config = dict(
    hidden_size=192,
    norm='rmsnorm',
    norm_place='pre',
    qk_norm=True,
    init='trunc',
    init_std_qkv=0.0331,
    max_grad_norm=1.0,
)
Each number is 500 + 50 x the weight over its row's rms, rounded and kept within 0 to 999. Layers, rows and columns count from 0. Numbers have three digits each. The size before them is the row's rms in percent of the matrix's.

# v: layer 5 attention value, 192x192, rms 0.166, rows 79-98, columns 64-127
# o: layer 5 attention output (transposed), 192x192, rms 0.377, rows 79-98, columns 64-127
v79 088:546527499467514506486549494561499491514558438453530532455529497473491409460469452556486459538495487444544448495520522492462527536375512495547450517461509455608504482532517530631568530574568489
o79 101:572582488566526450519538602506568522498534438499557498551519476533573505516415517448557520423537494516376429594513524513534556545514501414501452449486496534430420467503476484425524425517416498
v80 099:525444480509592485526547537559529396530542558571602507473478412472474424428466532427510583486490573446509492523521514453498420509518482521441474500505429507552581521539434464440509463478505472
o80 098:485474427589504506439480549510431501534473476431440472462484469518519499479390386461605408571509468476474466586467549448516485476552462481541509525524544441567449471525454452487545406468526476
v81 090:516483553548510475536568496418474571379548503504503489583499545480552490499432437444350441404440476546497542473554464476513507398465526476448487581496454557588542510506517430460454521452467467
o81 097:431469497442519509442458529519582421515432478510481545458484524515440508473524454572588554570531442408491505516563545559572531525437439482472542446461534419534568472459589479458498532430504480
v82 095:504483437530642491467601548460480454508537477539494490482429491538411518488453530508512508521479490471488486635450511475657553525516420454523627503425480510533393581506437482412539564444476557
o82 105:468540458454528539519471432495521475450452456565500541529486537491498505538562425543439529374551522515562562501511507453458475464543553531468398449563536460527575485398443421554468411597548450
v83 087:480521560503564520487502547576596594524537463501501386536458543504527533453476568492444562534558448469470527480620425531612515500421467453530478535489459502487429496448559508509519468558501523
o83 101:447532492544519472491425432455435508558421514498368517472526482449439550408504603543510427534512514548536453498472572477357479517539532487494614611482467494482483552482528563508522479517442574
v84 090:506506480557574537498488512521452525450468593559455571448501516496612451522594483488496547467604469539524467522480428540567434508525468414439387535460477549453504598391441453410473556634532463
o84 100:594537468437460482478409443439453566502527496456411537480486574506543454528544501514490492399440499573557602494600485467507515526372604468475551541548566425510481399486512568575497500488511480
v85 086:489502604563437513454514519565520538520501489463545588442618503490551482418583511418434500523518529533388555486522376551500504543536504506497572501501513502496523416501443528386460562476446537
o85 098:499470543518503481527522621463432509600527531582468491557526537558509534486494523523514422556527449510561412580468634341503501512461494565476525424531422384463440460462505493627495602490544410
v86 087:502481464558449433500521523401516545499501425404478440493435448513507524449558567563563487543527535548539377478439370500384526534580529465510454500428518423560459554554499435470492508527453505
o86 100:493481454483499522521436534537567474467480499550480531521470437423400512453563509549496456503522506536526519540524556557453568590537455462507499445579550536533534503463411457493448500511474577
v87 085:485498466521466527579416592534544475481565541473460566416484573488585508451463650515476521508520499494409521534494478454508583406451575552522458504471431518478545550510437490539518380448600476
o87 097:449428469510517540490560498537421524434500512499530552496509534495525448507476464422527528519533467550491407569534560480505490460462433450459569501451573472471536482468546486486446496572495569
v88 095:530498408384579475583478445468548519511517538539559519486499489489488443572459577590461441468457557455597480453527501522493483544512479643532544513557541554427478549518561435431526520496557524
o88 102:555533425537399605396442473543584418475452452490497571486481522591509503470495473440456464510566452554459442508484486518570461455545501439538415482489425492512489454534609479584555450419488458
v89 086:463480533490424545443392468543527482590483386597465465468593481460518467492388552495526556557458517522527522521498524518430443514456535530455447475449508472430493508520469455471583604486567552
o89 098:471461536515581507527572511506491482522491478487575474592427508560486407480501456517521482424583524597474498478477539412531480528524472493531574502478541564519408538475537429500543530496495425
v90 087:438586531519487520460633626401559547526414536450543419485554509494538458598398533507490535447546436525504544503487536392505418525489544546433441470477435486537500530528527532575487410500428508
o90 096:504425515497488504398435472535461507417540493475461497570493407395477510474533483437500401502490407467542523520569550499504447505458526439549470499455541500462456473439492500529457441485531529
v91 095:472518474464440547502492546536498428490440498480557491473548501476495555557499486501594474596414517541536426495432515456428584584565494428403561553480463486539509455506500506508530392528459492
o91 101:431482482546491505449602534563464489469569524497518530475503517476513450502612499404459503508472553479571476512501556584526502382533584511646416435477500499435505505548441530548454484533504562
v92 088:462467557531521447510488479556575447478516416503584487470527435536473494490509512594436515510511543469478538464545512522490554391495513586501495515468502536450509477490503437433472468640504498
o92 102:625460512588469515536564535483522505539498590503507472530383493578548422537503535446518510512505482419455507483445416547501463546483455474409609532539522554537569537596455520500489588491513434
v93 083:487557585462520580544417471447531488466411474465553499430417430565596505580571453587486496505467416558583506539482517479487555584474548459517580494541559474611478553471486591524564463457594455
o93 093:438533512440415457508589509552568479494541438534551477511451452500473654520527555521497525447533441462513534581619533478463515413471478482503482449464434473504554548615499498467500474470463470
v94 091:452449475521556518514436423492530481497438426528462501540396542520524503466487488508425482460526567530489472432435486634520396508524476395442496489481501500428526483513506468494549588491498584
o94 099:528496530515545563443515518483552503548562459497529533425469556502468444593557481563581461500442486532443489532460425467473558526489502592486472465496503475446505444476462541490489641499527514
v95 096:488496487586401594524584457477499560536449508515472541452435465511553530582458501525584569540569579411512460513576497465505554513381449415514485486470541558455514477410475494585469450514384569
o95 105:467475513479490541513462582565492459527542454594508567524447461497475497550553480448492456447585380507518583561434482548488580457507504499438462570470487443478532584536477511504488459506502478
v96 086:475517487484469404487515474524538423437570580418528538489499483582523505551525500553520547514521580447449567455529444488453570453450451463489516401502420449577488460450491500438561565585398577
o96 094:477494454508510503466430607359460506554525487590594446603490535500499515547587478440488507427500440473543544550521506523438512563545504542584510458584460584579558529538468502524473545506535468
v97 091:459476417588475539488526441519526555507413498469496519526481397517600488442437529407439473536523397477513527498474491471567491515464555447533477498495573469403526475522506413549588463485518517
o97 100:502530556576557523511578536482522439539483512547460488506527519550533622556492437471520503429503516519465424457546613528470461507475479560434509556468459499496444433508473489409429532412443523
v98 086:495519600480459512530494518521538450486469433491566500466427464477488473487493553551450419468381506440455497487525436516463542504513602506478445530453470471553451516499466373566419554543514418
o98 097:550512521546437500488519457521496519533461505419458469414508469484434548536524554525537537504539414570448478534468566445608507547514418457559603541482459540467576505557472484434495542477374467